{
  "n_layer": 8,
  "d_model": 160,
  "n_kv_head": 2,
  "head_dim": 64,
  "norm": "layernorm",
  "norm_eps": 1e-05,
  "bias": "all",
  "decay_fraction": 0.657,
  "batch_tokens": [16384, 32768]
}
Each number is 128 + 32 x the weight over its row's rms, rounded and kept within 0 to 255. Layers, rows and columns count from 0. Numbers have three digits each. The size before them is the row's rms in percent of the matrix's.

# o: layer 4 attention output (transposed), 128x160, rms 0.137, rows 65-107, columns 0-159
# v: layer 4 attention value, 128x160, rms 0.163, rows 66-107, columns 0-159
o65 106:178149157105070139106091196090094172141097077121138103151119156131133165090142132095121134168215132079085161163108148050121110117140090142104102074095159114154150154155179094180160159130128146174088094141116129106154148133121122194166106137074102086159112126190158131110109136155138152199120121117095107138204153127105123126140077153152129113104134140163106124072105159127107175125125184157143112136122086121163187125139106160142110143146083105079216121137089100085107154122058100
v66 093:030099165112146147144091171204082110150132083117183119115138124066113171139080109086107075078135150118134192190112159132099096081122085184125094090142082170123158136159130111151156088086156105113106117171137186113081095155158124104114101115164080128134122125057100149173116142169162188128143086157137137070133128100126146171152126140106141150109178070168081124103141203133142129099146146141102101131089121124081109085127104103177123139153134153148129145109170149146123086136180167
o66 087:219151183124095140098136112140149172058159142160102120114114185148124114114140110208109179176135123167127091090124115133145099144093146174086172164087123134156110125101114116099158144149074089127111068139106065116158179107087093092134165133096121095124136111143123062114146146096109107064127153125079122107176212134119155096126103116155100128112058137091154136132112128121177144133119178129120115099127087120116158106200108127131183174077065081101139095169204119115107102137143115
v67 100:147135107125107113171158149072133124109186072144146079093092074104149128176089157108102089128137124160140104062140113130123138131128128115095199164128165128179098121089117138193085213163082107118156092153080140047120119118154208167136166152177094145112117128124082123140169114138142147115141180043089116130148111138119105147144167158123119114148133160139165154106108125110150131138078099173171090146062129094171138162108167071099118127137169134044146098141101113136124101110189156
o67 095:123103144169107109149107091147148133136100156104094179099161086127131129135158102125137146123091177184214116111139136123137161082189102082140111138150132050148158082162157121071131111104104135172052127108164123178071044189051077174148123150064116101116109107116098177090062141104107158151078130159186121117072114098113107141163117136106090113127127068129122099174138127107133090157146092112118109069096117144100130102110127142125164118119085155188175154118171114109120161136126144
v68 095:133087133091107101087132156140100173152134189138125104134098125095138083107124129139100101109112083142124138122146136066094134129082102174142115047162155128054129119153139191080104092131125066089073210149170128164129134171154083106135077144129137140119150039118164099139163201146163137040135142083152112099192145116117175117131130190120157109097126060104159148120111120122085126125142179131154133090091151104079113151148127185113100163129138123163102110128098122099069137146123174
o68 092:134181108109185126121153141129112088123154076118074162154070077123133122108109148143077118167118159074127094144093139104134099125130146103090097158153101144179125176083139127145167134119139126136178123126139121089160078101119137040109116112169156128156127227134144102085144141133057153072109076123062105143082157131180062082156088097110128097082069128138081113108080119141132140131046116107094155139184125128150142100123121144094147195105120114087088113101123168140161127147159072
v69 095:146193147105101130094093111178105079159147122142168139146161098179077092120136063146149226095113114187165161137093146094158113118160098139149137085147120125120114100071132123125137154148188174147068100148108099104121133103118197086101169118113140096119177139152153140110155118188116104171131097087069168138122132131078114099165227087164160135136094156102078137058122118179136135194127102108131141114123128143130141103130111132081153103143180121094104105050140144124166138177127130
o69 096:128116123154095141161140083085127208137146133102120150140160134074121173132133153052159084165158113133171163154186151186147081193093165156100121129105152131136127108199075087114067168177111081111182146109109123087163111106136161137182095151119149155096086127101118094194084132068185086144086120145156126138155107082145163122104062195120149113148146121100124133128140168085121141132166112154071111141132150111153138112126123149116139042149099120139135148171094112198080124109132115
v70 103:133115080113070064141114144139119168109100144118180143159179115095083155146151105145131137157177136087125153054084181210054131095159146161110126134156090112094172072110169174108076155135200162107133114114134120087099126159125109065148137177095112111097184132158146123152072210101077116144125110069141110136139139168128154107096174129154157144150097094106104105135086190156166173132090123133130144132171135142165141114087135064150137117123084164106155124157133137155177122081113135
o70 105:122124126145141169141183062131047069141136153097088111129102142135173126150128117115117048135115098150148114110077079129158074158120135149181175142106166127140137082154096127102140079171126074122087092137125132102098132099089125208117162094141139196118082175068108128156173100145164135106082105102114148154120113053148131107157195150123129093125103154120131146160228105092106159152133146117140076145123115123100093172105123148097108123152158117104143112172116057158121104187109183
v71 094:167122112141111121151218065075087124119076166126163168100173118179141098073123181097113083164125126118147123135107162160145127122117108116170101098132115079105137187141163101145123135131132125156088097127135133146140070180101058116183151160084094156126088122128133136095120106070159183117160164102071150172130134108171136102144152179119121116087082143120109115125078141144111166108124123075097121187112084133114092170123077091159080136129174131057150121124151160181192172098063136
o71 088:072115115134153198116130166100114097124097122093112117127128099121158196174080132186160166101162117153119148151114131099094197098147127137125115205095105132137114110155133141195157130122108086052082139127099167107147152126126132087130109122156154081135120202131114152208067197166181125075142127116113152135084165135090122126127119144106117153089110179084109162177165148138089182101152161100148141086156150183105078134146191147102084152153149157150147146145052157101126123102090134
v72 103:123102100179115079117095139149143129137138119136141110125061153117175091107086197123151082161133138089157115121124095075147102105129072152137110140173118087140110155183110173176154124040104145092134131159073116134066122168165091121168171098146125173174162116128106111166164113059120167167159077142152155127160119123058080097148144115132107100124136141144150124116111120138101128158138212123092176179141174164044062097119174162136093104130155060164100121128102130098108099111118130
o72 094:119145148139177129126133132099145069114143157164120122072135096174092067102172146134116149163096070116158191133069134147111120120099112135089134173168135112100095079147107132108132162189125165138130058232150149165166193136102154101139112158124129096126143152159191167094135164101061185131163128134111166072163130134128112141106119139093150166100150108072142129165066110133124071095113115133125124081160071133108133141128095084133097121104129122122127182090131074148074192074173124
v73 106:085088052140138091153131074136141082091102055127144136082040175100074149155147155116083135097149155131160137097107063085117127096162143163131155184069135174113147118161110154165155129180109148140200123106183143157099105123155086114145089128175131121136101094097077107093085127055146093163171078161105122126178153135090118134146139137171087155108162116107179172140130106139143181145118135135133118182134077121159128158139153124158084187138146112111177121084084140107164137120104142
o73 104:155117074123102135149125121157149101195101126123114106097132116142130130130109104114094128136128149084149127159115147125114142094077141111112167155160045019124141106123098139135083060102044140119059070160080112145104147154082161094149159165087104124069112082139108115128194107159130122093162147111109103102076063129075176124126151160095098095148152135167133082140112112148192073098137155079195133105148144148090144111068085133173136139120146128172102135084164112138143119112182133
v74 106:093168126124153113098123086150167150149124116126130138147110074127120145189162145103094076136132146067099143168129097095139079130107178155116124120105116131112113198118141132138081102137133134138110104205103117139120150155147088108180108134120185134112130127132173163142088151136107133137156214090075086107130146127133077196100206070188219100115132141169107035157108084082157136181125127130133133111143172127147121098142117086133170138059144069125130143151140127125085054156143107
o74 102:162159082150119139108068115135123093154159120149109176081102180219206102119111075135145124160116059160164138124112175135206113155127125091137111126140235118112159126134104111107151105127110093069123101144128064113121103157156176092071113126123138094137143128130139109071144127095134143096062135153106137100111113141135121073121142132133150055102149144105165118140147125165130091161155079196091119098097090101083117171129185139124111142154088120163181101132136196169134134178109140
v75 101:096109153092138123094132089083124108118144124164139170185149065109137141071159140142167194104139103112106056154115188081175096148161120129140115098146168128137140140100152121145166087144139113150130152097066149105171103147059140085064175080116120180099182119091078124123131083102125067129098111096096133133144110116165117124138191142132131145102139111156057166174100119178113165102147160116130063149102116177108078131136114188079091190102094163145076109151103165116116128165105081
o75 099:171142128117071116116131151096066192104149092085088102164112145076107116126125129114098112096092149159168102108108127103124161141132139140140119121080107133137093125138072131158064109154134106117108146146153116114113089148147083145119116117126174086092158145153175165158099142139148151040110135128217111109111120106089155132135065092113162140129115181112181074078128195120102137109143118113140134137121149178175167052090078150159087139146158131100132112115137113163172208103031053
v76 105:129111148106146173129109178168099094146128115141115106060173129093100123094111170114100122156080129126144254086159159120106102095136134113140156170153115130107122051136121128066132133191124128113185151151152149093144193090183158127112118108116086114068086122134119113122104116183176144110142140144140138154142156111137097105181135168091155117171094131135185127136129109051118117132053124124135105122133125104116126133163069130193162142141081154074118190144131097118116232150099133
o76 100:133089141143143107164111150138139177140147084131135143180132131092132099115101141153133167114178134172110060145117123163148079091128155191145088133084081128099150164122168135106152118141110187151108145105152133169113100159094150155080118155112101186124114138092117099140122159128140078160130162123102184131109122124209128177090126130114089120136173114121000108108169103082158110159149168146178124135195142124117084121157110098087131111056139107157123094162130182109150067189186068
v77 099:155119154139101131162128104078132081123108065100100085165111133119074081146082171145158118225165085141126077142108092129155129085149181117099113159048147207130127124080125180157141175090125173149128145113139121180182199139076139127079131141122093127131130109131162108088100143118125139155077093094140193133114144096115150092148191080131127101102144140115161130162092152208127170165108115163126130115207136137087115137115107135096074106165106122130125129128095153121128178148158078
o77 100:113084093178142106151184120066136118143136172121073115145121142119151087178112132080163095140069127113163189131108147095099177132131094121138174145139106033145137111156142159179097115165138146147139104144139160113087098108117111131159124173145187110084112112162148149193120183132187068144125145100141083136104094148134145130130149255092124128144175138146140120106123129076133082076132136122081160149117094112159150113103133132159121096162177140148170055113158080103108115077141152
v78 094:166116200071106170122095078176185132136161138124130141138141120095151119186106214123124134174142080168091065092174095102192182152132125146103150112117145143126132134118104096101089192103126097122115151113087123076152175108152118128125197097119147155138126092110133127065187151163147169098119134182198112172096162172107136133112124068086127101053129183154149157134142112160091132142133127139154141170169115127075122103151144137136121123122186123130161160103108202171151181134112122
o78 089:091159128113164089165187215061148181155078161063198132166146115123120162078098118161162162128134127099166132109108170155075169118144042087134089163162140100133109135122133114127163144121177131168147159101099156154088129147124111109092093167146139112153103141169140150182023162125129101184106154097092153154166086150197110130164109182143167085142146107134113115109084099130133097151127136103126129110091149110133188082124149126156162140164149140149123123124109110116146148059114085
v79 104:108159177114086135142119124155134093116128130140158123182118082124104071188126116103125117163174113108040081100158131152157070110070183199137172208162138130107117104129139167164140133158104136145142161143142104145102145168108121155161124109182173143138193171125177133052093152119102151113185108118116124083145131117143155187180155142143113105123130165088120190125156087173162138160155110118114150095084117141109064205153097096132164207147110096090124100171116132119134136120115159
o79 101:086121114137135133121116108124110109180143064094104179079079156140195129165165165132133111129153123131162146100149133097108110131110120033135127135080109134177134140067126105112116106133132101152149132135154094097165078125085137122080150201109104100083096117183090180140150171127130128111105144124108182069130142129079131168102168125051192133157130092158176099123128103171136118135144124173148102136176129081164202082101152195145165104150125126215161127090106183136109123149158084
v80 109:127134143139153156150120116123091135164155167162110122146157156153152148122143093067149173122137144176144152048093129089150156138126041166119100111114122103144115133112108164180110148147195121090140120115176047078146117148113119153090135112138041163098104070156098121133174155133095103170114144108092138088144047151151111129166114131164111128115130161170160134144157156098084113147147163124168180171127128094156139084118105159164141105177097097123131139155188125180079174237163103
o80 105:094118113091122138138123158128123081098176142115139106154125089109068079136119169176096129158104119156126099143160140161074116133139237134112130090150162141072093184188152064040095169131084118147115140104134151100077097103163113134166187149152126101099124131087164137153034114109141130114093144168103136135150176119168127124151086096092096085098083116084122128125092146151175117154133120131103119113105090118171138100119134071132137127131107167128140074081090168095215112088100152
v81 096:065151099138134102177085145154127112102170140139104163099176092160121105073128109081170149194115143177138189094091117115124196123149084120090121076117100101098141153148167156154130103113116122124145179150169186084157130163174128121127122135086122071148149098106214160156138101144135163156100125123115165123172180108075143131135116153101109101186229058117161088119095157130103189110148108137129089165129120113122095099177177108113137129169178151158161125144117105114171087117155173
o81 099:172088167143123149021161137157157186103082124186116109158137166126087171113110162113165183207137111042111132153128182139119094176151153171144116143183143107121158141161076127162143166166146156112105135183108086153159151128112148132149125129137143131139076202098113126111172133147150171137134050126104145149132122101145115103171103137160092137107049112148130184149117155094146065129143170140070137105156103158092111117101102115110158087112113128089170080129090091124083095126127130
v82 103:108153123137145083129207127097125146137083078103138130160162041125081058151144116104076110190125134123122091132126117169113153163151132124150235120137120107167137119233125082126107130049130162090141120100095128128223133130078133131167123142170159118062126181094164126106121141166162131143155173168154129145122130116182151123107121180089140146110135098170142125106157083100159170112134085118097093102143114101176148174127106159083156130117171117119101133090147132114132106144093171
o82 091:135109123128100145132105134174121145185162117100164186157121148137184166080143093158174088106144143110109150129114163068142164081151081071123078053106116104104137094065128112154128085117072122134128145109137122113158066181138144140036139142110114151122125141147075175142100154169135091140141102093129087167109163138077094199142135133183179097168130167120133123119110161124091141082142156123091115127088110161079113167148201148123144089122123116162091103098093168155041151145167164
v83 085:126163165116162117116195105118174119095073123084110115097068174169075116136179158098112108132120152117089153134097107104148164050102178169095092124111112117114136132152149134131119106172083147187148108122097142125118127193156108118118168174114152104189105085141112170148121143105074176060161194148127126156167117104123116058084196111140155189134157119087090187085115174165135111152135172143155130099117142108114101156086181128151112149148106072116161096079142105128140148168070103
o83 078:124164054155145166131128135160150096159017141191155082096116156147179128182151097140114158110082147067144143170144205207158147124090166163127107178171110137159100118165113120152151131136129152071150094135107115101188138133128149135112067139165158108125087156148156088172163165101095130089126120125127134100143157145114176126157160107145077116120187111132183099121143124135144135075140083102105137114161180166075145099126147155135189132095144155160129142181154158095106085145130188
v84 097:128127159163171101074120075140112137119133075130132124136092087122140125114129124118202158152132127123132121111077125173117147053103137124071123151146194147126093115196119118109208136094094150156076143196106125183094129123125115152122062136169097140136104106171137078126138175062152098150187111159135095110162146122140139132130134062212133156144098147160136084154103127121152107139147120106057082163126132101166117132076144164142133165153072155105170099089150134084138158104225145
o84 086:100133077141100162156100150113173096084167158142171149137115140106120091113157105133088124102084165164124138183078111066085131147078125105129175117125076052139150069110080158169175115114104126128169108092122145115141182089252115181155179115061162084138138132076136136117196101147119116088134115129138161076087115161114179176160125160126107176129169130133131142146112121156160103121114142163187121128121102097085096120129147083132146131106148143174075124075180138129101134165129120
v85 092:168050164133118154128129138094038108181138136092076154184152150091094088116142106108076135124175106162165161169105133150184142057136176101182146149100105104187133144151094133137114100122142101146084126183111114163124156144082159194133192105107135118115115130073120173112123136130129159089127175099113118147062152095192191086107141102114119147092057112136090129156108180075103111123111091104125150119091145096131174087099130106084114096164110096118124103116109119141076096084112106
o85 096:133168127122129137117077114087162221030129126143121154095127121091128131131105105169180162113086178124131156148158159106078189207154134132066097137100145128119161093132157093169127071104140118105154098118163217107072075170168077101146134120097100106125120121170150078163105156134165061124143137119146100110127168136117128133126179178134134072115188100154105106086180146136139147118127129138093121103135118160140119115197175179141159110104149167142145116160189161107119172103136130
v86 105:122112180140071062143127129115081138137086157123155181154109075095086194141147125098116187112146136099119109173066109184128193075107134183133131094140140127101176114116094151074128153085118129161112126113084090179104149204106111116101124157097107113126125144121167095133154201105138094164120098132165159070095135102162173107169142096160173148107090168114091133171110163154104131142174173113151095115094098213119158142118145169141108089139094195065111160136145165162108129125118115
o86 100:117147097129146145099140136101106152136145095083154116161130150149125092153159162115089084150090129192108112169060107097132144163089142115112169145139137154135167158122126146151169128150141095121156081096129215052150107108160107114129136112115156093170129192175130148198106128177154129098211132057124131138177120126171163176180121146117148115097122139076178121115171156144145224109113118178158122152107186117145173121157152092175166147153138145154089044140134070141113136108096139
v87 095:143146121103100138113134200099104126143056094162108157114133148111124112129084104177082113107081136195195097137169161123138113112153108131153102138143173093130122136104136150151164137161092101109102109134114149139146112109131126130137163096205118085098141158098091125113157143158130171161088028128142133112098114054130152165123139120183139136173152127161079172126123192143138153117131182160223142093093088075110209185101140133183098141119121158121048105136084158108160125154137150
o87 089:123132153133144127191135063124152147127150174106096100157150150101136161156131169114157101154188135154136058152122028170138094120128146107113180123102107107109118108083141109071119167096113136155107113090119157164144101155123121117138145120092151156187124127184099120153122076137061136102115135117162092162132156163075143115124194138081068206110119148136170082184148121135093120105073094139063122144126170203165099076178109132124165160093120093150162153136193100136129146074134100
v88 093:084135164100095159095148148093150112084112123143120076059122112114156135178103125191051133116163116117182159118134115120143073114080168097232120138172133092112118115130126121142135171120129138202127124142172156145126125123086183112059098115100133071108165115116167108178138140188087153130070133084117141078189088134135187154183153154095078116156121114112134144152160060165162103072110112141074119189133127176126126100138088138109084103164113131143119117120185114125110104120141129
o88 088:111112088173124109084100166186102168148110092080074128152131137114116122131104185101139155102056049126119085140122111129116091101153083171080096106072141126145132158092193189133119096154082112101104146112135084091101109096144127111175182108089137177086068116147119097109071159071183120116114108155156087086051163164133096099130130138075117115091143125114131166105095111071170121087132150134072140080098155075161135115131119106083148145147118115093109163148132119088160163161080109
v89 093:110145133143137126168120145122132153204094110149090129149115080163125158135112110115117145155118117153133125160114150088132134106168161118124141138071115113106115061168104133119158184142082178128101053133104184028212147147097140097036090150125154125148159117149113079095111115164070089163056109133096167095104122099177118108102132106126137133168116163129163132152154138128081117105130110128139132111095125099123118084197080112139097182151124121060120132184151145045098086140077163
o89 085:102016137116152154078129161082106190136132139133031041196112110108137125128164156104125137114116135132161114132144116183126125139119128154163106113048148099120146168110128101117083132150104150165135150089156123079134058153113184218151129116127124164094146130117110185116125077086184149086150107125138110154152181089175121154154138132132130147111102116095153132132116143148172088095185121149076158169106147150159137102150137111134148062131147136138170131132110091183149064160114102
v90 095:149158161142111125101109088121105151135125131109099149098111121054075112175146132138136079132089057150137165085108108088093089075128153080161130175117155073160108086142119118128178132142142147148167145078165127093122050073093142133148109165159134107105129109129162128147155178109142111089129114128115179120154180107186169172174119124161183166114049053135108087158152106147144137109155179155175146105163167106086140155123100070116116088081118116094118110119126156142111054049106113
o90 095:099113118170142115134169185141132081187158089153141147136160155238148113115168117152086143110152184130068098111090078104162116177092097069132135130171163107119096142087100180093161077102125085084088115142126163163073131134118095156120143073093123148117100123119138123131087101135149106110150119110113101105103179172036133128078122126105100090083169124144096086131143124126106174110103094182070132135113102134153149126148161221173132107124147111124165160133141093099175162163121090
v91 103:150148162093145158126174174121124076096153238128123146164149107167170102153133164079117172113090132071142144111173099132179122126116127165099137111090173118103143120116106167095152170075137152146097135126074140106155133113143085135108096101103164197083134129147105162121121171173127142140089146127103134121160141174151114106143144110128105133143086118111125113189146103126201115119117151071099112119141167115103150071102077156120157144121173200087135137030186071108130088090181066
o91 103:121111181194136117069141089157146204121131095114168162127046156102169114113096165115185101099097146148126103117144169109095151117098133132122107155155093115104077103156079089149164101154127113126156113171120129089128147156176121160148141073094131067114173115140107102175170147130221112171105166171142138115118165141142173118161109093083152080105108118125055106134112141136099136120178116182112105103114122121137182090124101107127179104130068114105088121226100148090164127184136106
v92 098:109100165097118144133147120133167100088113125095184114098115178139136155127166121133091114106050131124110104143118091148177121154147136154103182110171101056082146068078097126097101167094126104111162136112150125122143081077150135114202144152121175155196081149169101118129083075194096128144074103137115124126129211164128106152080154159112102174074108126108109096095123071100134140139074179123103119096142097129131077120127088117072090078124138130135126099114096088068183185092119151
o92 100:149147137120200147151155171163120131154086136097149167161151151157130147129149191094154130116197107105126184141124130133162136077099116101134108124159118232187084113134140143171134144132156114160184122163075116168117175123064158170108065127123134139154195122098077163127185176153145127215204188102134140140107092093130178118133094112110143141135127122098107159108101121150132151131174120108125170120182112169143100173130102133152116112119116145158091196176091134162103094175100137
v93 097:140126092123100098176071119120084140202126131159100146121155132124139142141188132153096115108166064138192100113079151105115152049167139189151139088140081162137137093165119172084164140154121120152082120085161082079130105116120138140140126094123120216090137139095180139104121118144087148118135174119137167114101115063112145143136115124131126119147149143113099117106088143151140125111101095132199115153177096154086093089163122058210068083155099109104173156085086131136128148166058163
o93 089:102142084151153133126149153081082167095112077092081123098136140096070167127103102110118104164176165112060108161109113140108096143144132129145184160095163076137139166127126105163116108092114136113068098144136199117125159186114170110134125155145110091104053176138117058148077115134193104148071115125116126172156176110138124143085130109101117067087102132113140123170212068114099112136156168083094148115100103152175153160104147199143148127132099113122182066161132109174085124100126113
v94 092:113149096052121165098128089157128097107098094187104149128101123100060093111122107134092126164155080103113136069123122122124127082120180164125143164121140191148091133122138178129181142092180100141130113115132162100179161198067146070122079178086153136084141144167127149140139092204105112120091144100109172118085152173143198140142141147128205115123073165110103097154119169153116109089088108146105136065091107125104149164103077134161138106086112107086177168122126106103119113067151120
o94 087:154098162183163109097167184126073115143128142086102133146105123148198107152161118113179064113120131104118147124094131107171116143124125095152085105070169063121112164070117147106196119095111125106138136130087119140087059059104111156066126117111166120106116124050107120195117119078147132071137120123151111088140143166161112106101200124083101103107172114169117140150132196103098161142142163121141130167215145073150143144161130112135179151165119141094146156152139099160130084177095107
v95 109:133109117035147153150064142132139152116136111097138094112147077175057161099061152116101190099134165163129090191104138131130074132172105125155140145140188168181141110111090126159152139129156138129122134077110106087086149137092124102135139119105127084127150132164105108111140108121153135082150126086086082149088108087162107070136130104155164125170092129151167146199218105136096109120170085131172131128125088101080159095191138196061114125135123126113102140135143170161138104168142200
o95 106:126098178162075152089124164088074182082157129147136085181151137038198146103151056146167150173137112144159128163220110159111225156090086142143136147128068150147137131132136088100079083156129139121109106048152120085127066136141113139127177156127128169134170111157126114118121103141064089136106150122171161122114144126086161172126095182118132158109095111128139126106116149111181158150151134100081150143139180081174144088134111105129129133123132131068136137121133142154141168091155145
v96 098:178123186078080121111151120159152115149097123131108166113146159151161080139075163135079150118125157154140108095111118113156113111114114129148139114145099150151115157105125103128138204150151136105099105135142098090165211128140188116166172095142094159095129115085090102136147105190061166209140068049126128084112103164118135174173187164154163141189149049118100081137152135129113131190066134103179109115142057102144105110132123086090129156150115143124080138109147093123147091116118166
o96 094:115138133174173120148143091121117167138148131083118162160098087111094195119124150093170137140171079188163138113104120141123103168117130114130098132123192143089071094078099094061130115155129096150113162106062110112063114119082138117133148142106124137064138112147097162100089130047154143183095124069152121110150144154136117084106091111081085113091152176082152086147133114062087118163164133109087116069136100136113111163116109129097173059128120073149158085132154176175081154090177121
v97 109:165130146202078127121154112142098109100105114086097169155075205109148101142114139150160126057145129171128115157136111172047108129146116155139082126155138122154083115112094127070126113106131157103142160145156117200096127118177122088148096153134105156136106196081108101176166134126122105117156094070136157182102154110125109115153088130131078163158091110157112170131156132140087100063151156157058160179186102100110151086087087136123106093095058142103140193109110163168093159088135129
o97 103:128126146108151142138149122103115080125189136135176080133179097134086156136094146153087109090160138135084150100055118098111159146076119148122199104124103153134133100125158170106167134133130104158127099084158199115118188070142123100154144089095151083069140029158181103127152119114103116142137140139119107100090126181175119159059164137153133155131147140130073160094136111102124213099074126095149087117091161135140115131162136139114121109139169079166046140146194067105151137135132169
v98 101:100123132084159130145111116104155137101151126071165092164173190133095086081134180167059148193139145167122138184099088107183107140206137124128132119087108168150153126160108162141155118118100131139148050174099150151097132142120127078127083088117193086129141097168118170071132095080096164166125161138160102163108153189178141091148085155090177165189127145105182135144170153095100123082119153140104150118104136101134106178148107085121139130215157098152091125133131151091114149136117146
o98 096:138117160174159139086068138138117168141145158169097114098121068093155098161077072090148173116107047087132173137222151125113181119078098170090062157114116129118103135124174049162110135156129155137173112158114090129144089065153149183085121137109149161138172095151136079142089138138156123158137136083122113121152080104111114125139167183148078143147137112190143137100079129128189129120173154143163184140161141126100121108180124135143133126100115103108145175130091088086092108149178102
v99 104:171099154099153123113112131101119099124109175147163116184151167133179160155114079125143076109126087153072104103159108141192117147117109174113117038159076093141082107066131163126055146047123148142168163137128179151129111131137175148123093100107141137164111119101131136148191198093117148120120129167153106055121091133094134177097155087111186132140144131162089079183130118156144098129110162146150105069153165148110118137125122093072120129103127098125167121078085082172111091060111119
o99 100:119155142171102154117155106138153122090161177108149133040114141094103121151172183111149134150095124073116119095054154098100086132142108113130136148162193187140128179159149105165189112172162059171101090150148061096138116161121057122121109140156176109114155088168188125095164162124121125134077186134117109124123104140136154091189147133115124121136097075117133069110104143113096194128159085139079115121091053133134130178095141142169114101155095119097138123182110173125141153176110100
v100 090:148161167148108160146155150128123134067124100126159130149143173129078124218158178112157145103088141106132162119074104107130124129083098157129119074172069144107194141143222167129170126085124128136152081144065135111151052151128119081149113180125150130102188177088063166116105146103089109087115097079131164116124101146131113134142103134115158128092145136030146090146130128175143136123137097137118126163123134153127135146083123123119147126162152137225155101160158135048111159086108142
o100 083:134198099124154116078148079201068061123089147096087148120121125134169138112135140069129128122130080061096079119118134180135166107065149157100126133132158116148097126138091163125174088126115130121084146144114111115153187116117162146202123124120119042183114117176168123186175136135132159176172132148145174142157183134090155101103155164131110135162134199146109173139121157122095138109158175138108122143109115113097150120170128143212165088087086107092130114132087068161093112144152102
v101 096:118113123125146133185144136150121105110090148095134110136149139126033106200094145092100116104164134120087121142118108069083108108116138092141175144102105106081130184122142149144101102143149101108183111122159121116104164133195114176109162134132120152132162153150190128094105178110179107125086148188123127114059159071191106170076095205038149097134098106141143155106186157158115110099139115160146172076147143100088111142167082157169133139135114150128166168135091059159161146130085156
o101 091:131092123095127112127116144099093093183152072149100120103084116170122167066121156195135137091122163121102124095183127132179158060121117121125089158147081152130136125096136141135124126092168155157119117084129089171126099112077134088073125174178106125113114122134084099110130141185141164065104111055125081109134097144169119178191147197104124099174168152161093131158123185133130133160108103123126117187165100089175184137160131144164146164137149111148191073108098196128155097121192151
v102 109:078134149077129128150128130153138137136043119104120116127136073129093118137118112125159192131068136115175108128137195083108108098094159132130127114130167162078117070125158119134161129112171122152105091094119119091184107128172066044128112105132079117131140084111117118178134156091146141055155134139090125179087138116094159171080129149117178174174146159099079071100111173095156157163140149100137166126123147191146139096113149192165157149178144135081108114130164104124219073112147147
o102 103:153122111138124150157144064149088102115096138132122132160109169134156126073194094139175065142195176155140130115139123184160102173113160163119079180110079134147126146116095128142107143117085127134131171085059146177139161108146177147116096140136132178099121177080121137141157088187156129045057065117151150057115124124110198073163101092113101179116092119131140167123115098135096118138119095107148087158085143104118075109165075095105134150092154113106166104188126110122083137108141112
v103 099:094086122130110096117166127132136134111124119136131133109096101167105105124149159087094101121167118174111137172058085165163070103116197104093121111114134131142089166147159100153095134079028127154091107183131092139158145124123131171153171077108105103116152133060139137150110186123180122149136104138114098083109168065093159125134153109098110194138156133101192125078140150172092202084169145093192117140126085103115129113134150146193190112137125144130124104191114153122125174207128133
o103 092:100209061124097144127057084140155147137101160142105143111156163151100108150108110138126151163157106125111158196119148076144157103180111140135120125101127129137171097139133113148148077129176114121149127085149135133138146110181133113117150180168164138120063096154099152160078197105131136063206101093126159083166102167157167179159100176129118060058158134087158184103131140077128086108110125149106158157121165143170126136131172146128132169134164137181121073084168139147070162082142117
v104 098:166100147124128049086126124074102142121075153156131126158142091150119110153195064150190087135147170084173104137140128140136083154057114186079137161128180158081094092121085085093115109119113136103155105105100135167120109146172109112157132124143091125110157164115102099194123129131094094077073130109122163083142206123115161150120079125082106134111169094185104145130124112136112100108093117099172090092188166117130089077141171141109174114064160113135110095141124087146113146115051151
o104 100:137178097161102154141148113148082099178179130142083121167124111156146126109139130157096100139158120086104126151069098129110107123149103056150120122153146178162144155086091215121136106094155056122126134142157109113160092086130135132122080124163126134097121099113104184088250158179096105142161104181195129096151169132145083124172116045209171114118096130079138134072135115156072120090131109140126108170084132141141130131157081100085124119093150145150131100137131164136089128099101111
v105 112:093126173139172123123112106098129090190161119168058090148166153104149096095190068123187113133103097097146071149167168119106178122067133090171107143131149112140134173109109086093112180138122127147118140106173135156133060098162146090088116144099188167082102103134100095129157131161112142116133152085126127129181201112129119176122152144153047084136115106119142136188072169073145098115143175113125090175112172080112099106118089163134088167141183109082107111136155170166107125124116156
o105 105:143136114103115111078138209123092165109164111109075133115089118145127183138140156165087150078188178186161098133085112151079090158139160107141126125091147106118097156120142165159145159115080114143116184190133159111118127163144130166173143061112100140112115142131100122080088153161159116162056169214087070097092126097117093112167041117159155155103146164113087095092157130175117107149072110107129073160117124174165136106143130151094097139138180159159102128141125123107179158129083141
v106 097:123134116091120177141127125174131132102111155135124186186131057067117192133125118129155142110132116092134117131119138176142075073161134176121087066168131103098067092181125091131161114121134162180112192125169131143110127148153116134156134114158220116085130108147108164123148126066220151167139099165084134084150117219106139086156134115181163112145105130116149147081172166149163138135184157121173144140118095171147109113125159122155092157084104130085109112094136115087110124131200096
o106 094:108131111171132121088116110164137113113139120145171121094088114154117069157142120113105097096095150143117136167102096096165085099098053128080191122103096083187117114090106101079126135156092026098165060132121140101121174091156091106091153154130074127167124171081168072156112100123097080070115125138136135082156103121092173093106129044091115127084041117147125084117115130110174174108139120167128135142198163082130097102097127120156136145161114147125106116127111144184142131121120080
v107 106:118103147163157175174094102109186126136133114177124094171131139140171150139101154092128126158139115165160138140115155100109138089135203135052112136106140132160067109148154122154146093150131190096166149156096132076148080080074069213115176139170135108196156111125160127146091143127055100121090137182113098162162149112124074083135173073113087109137095189130137149106144148096119140119159098165138120132134177109198123088124205156123118138126099167085130094098120156156130121187164131
o107 106:111085108113126133178107100142159144102113117157159125141168195097094089108147073149148131104084166099172167126122133164175135152153144184163181137085099090125142089166083127090041129123142104130076104132173137106125149155170146128179087118109154167111101117107155124130158120100132141101105142209079182144126131086104145166168130123125189148127167093111127136101125080141210047141149115098061120142057075131128163083120096120136120085106134163134155175117195122089127138133082166